Part of a small language model's weights.
Size: width 128, 3 heads of 32 (1 for keys and values).
Architecture: LayerNorm before each block, rotary positions, hashed n-gram embeddings.
Training: a variant of Muon for these matrices, 4887 steps.
Each number is 128 + 32 x the weight over its row's rms, rounded and kept within 0 to 255. Layers, rows and columns count from 0. Numbers have three digits each. The size before them is the row's rms in percent of the matrix's.

# layer 2 MLP down (transposed), 384x128, rms 0.533, rows 353-383, columns 96-127
092:122143180166149146181103153120108159174185067147094122084112170099092103104107140109167146144142
105:104059154170077114088151124083149136074140137124123167184106101112107151111154102106089128123174
103:081168139114105111096119195099050188141114129074161105155192096098124132121127131170122119144130
095:143156085134119144102215142169085083134127149094152148112144119132145170145077171129119145096166
097:098112129076161114088195117121185107140113111177106154114112096130165166101134161144100149100106
108:115159141179160102163146122087091165096134162150095066170071108130231078137124124112097115143111
108:129118160157071155153179114195214095117110190132103135096154093113116186144081102125161100105189
101:109143135135142182171112160153154088125083125139064142120099107082066104097163163069158097095119
097:115088154134120133199128126132155167129142178135132118208092077143080098134139133103080110094088
088:139119110107084121201116093129119108145158113119183124049139144145165161094160132181106163092114
089:149138135125112128095167174155114122187154108136170105149157121138140137081086093134140124136099
111:144121116146144108132144137142049187153107072088113168190131118106091096121089100121144098066134
091:098140119164142131070093167184158113152194110073113134129114157118084160113129101104119192147121
091:094127097160133141148154117137136118116060138151117146121116158153193109069084169175183165149132
108:137050146137117133135117125129141095084148120127147153079103094156114135151136111197185130101112
097:068189135133161087227133168145067137166143154140131139087058120101175120117075157144122073121143
100:127136135087121148195149127057146242130079091160129075154122186059085046179149111115127136141119
108:143096136161151091118114112047086139120123095150107104160095097150190133129162141127066159145108
105:136098120125124032164132132131143100169153047156082126120153129102127137124138091147163092124135
103:118091099096076148168155139108112090091107139159101191147190132138136086097132132163080105131122
094:191124128114160135110072141163105150091152146086128134140184133138153144147030077120120150126138
094:120152079160093107099115151140170120114171104084095123117186143137036133135085143116131160050081
108:129146063152138134147075093083140104127125147138144148114145178140154111164130127146130135146123
090:151154097169100082164130138116136176151099124106110078109161163084155099145134078099102163118112
101:129148184136171126142170093162099121101120153109145146140110173131141083119147099133172136117157
095:095092181124139123121115151152092139127160118165108065105146099089080137152073122141119113149146
104:117076150174099073178153126122134171098148118102161122080096158093141177148073127118182215087095
095:105077110112144120200140111115058164141145121184099135098166145095071128111093110125129146148160
098:083102144167177191132137073104120155127166179102110164134154106111135202141091105171073126133167
102:116147090172107156164103129120135140111153141117119165141084119092151122108179155075160161098090
092:134149138135144114115148136066124139175112173063093144073143148184154121104103113151075107150138
# layer 2 MLP up, 384x128, rms 0.319, rows 354-383, columns 96-127
105:124068204210104123159092132104123143118147097134145160155145156130097163090120127085169113153109
108:113143165115141135084114098153112131162099060126152103143099146137097137133119126097141082147105
095:160093092158136108099093092201144133138135130112151135118089123081122167181084146129147137078161
092:100157097181125175111141090138166160105128133092131110153161153185075103127148132101144115171105
094:193100121137129194118178062136136196158159125116130169119126135099124143131144101111139157152128
101:078146092106135130082093145110109117107093095092185133074072118143077120141152092085096123127107
094:119125126117186152140058102095148172147093124050136088125069087143069097074080099170139128109093
091:108121140147163115127117129181183116085182169146138116093116127170136169027126125092176100113054
084:094120141148123125146147108116064127081108119198103149164088088118108112118144106161161148092135
095:097177148219130131168101134107138092144155119165129114121100133145161024104134128178128175106071
118:153100144155181154100160104141096119121128090122053140173160073131145144089129119094136145097082
086:078118120114122085110185115109068175160149139137134097145135119092080149139176109222121150162105
098:093128102106182102063151169204144189125165131151124111113070099147146105143185120090175137093105
097:121091195187096148128065088157103123109131142092144162160098129110134088178147145165136101172133
098:116130178112095131090128155185105171139135101172112103123165160148134158100144114088131094129180
092:052140088157149116092106199151122136121162161150105160088127097185169161083118146155127157176125
107:216116176186137059150117133070121132133162137110155142125127099140117107142128170113146136189079
105:133125121216083129150114126137087161153081162164140068154096177140118120125105201088144122126092
104:078100133095116143066051143098119165115099125148155069119138176153161098133104126114139153136136
093:134124139130178099117134125105096104115084139041166140221106142155112117167134152135186090073127
098:126112124102151154164158120139129141210044084115186105172097161137102136087169039124103152143124
116:129124133177164114127148117084124143177144106112148151146130183141184080128154079154114130147079
104:120163177092113102101105169104099116168115118055140121120157071123132132127179070172080100094156
099:129113156138207150136163107073119124102147128090124094112103171166142130114171043127134108088144
093:117124102127081146098115174090141175147171165123099118050087208135122171099154095095163181107108
101:145137156086120181123152133139129099207105126122149116158080135149163111134119075114107160097123
092:148112157075176068124169143167112097110056138164143120135128104179132155109183134118129110109134
101:123112161222122099085143096089103146146138140096148169110097173113153159130123132172094160180109
099:144157122171127147132095111115092126090153167089084101145109159134099143127219141109119167158162
094:151103095104111076128114126145169164165154119127127159173135143138162165085115089135147148103116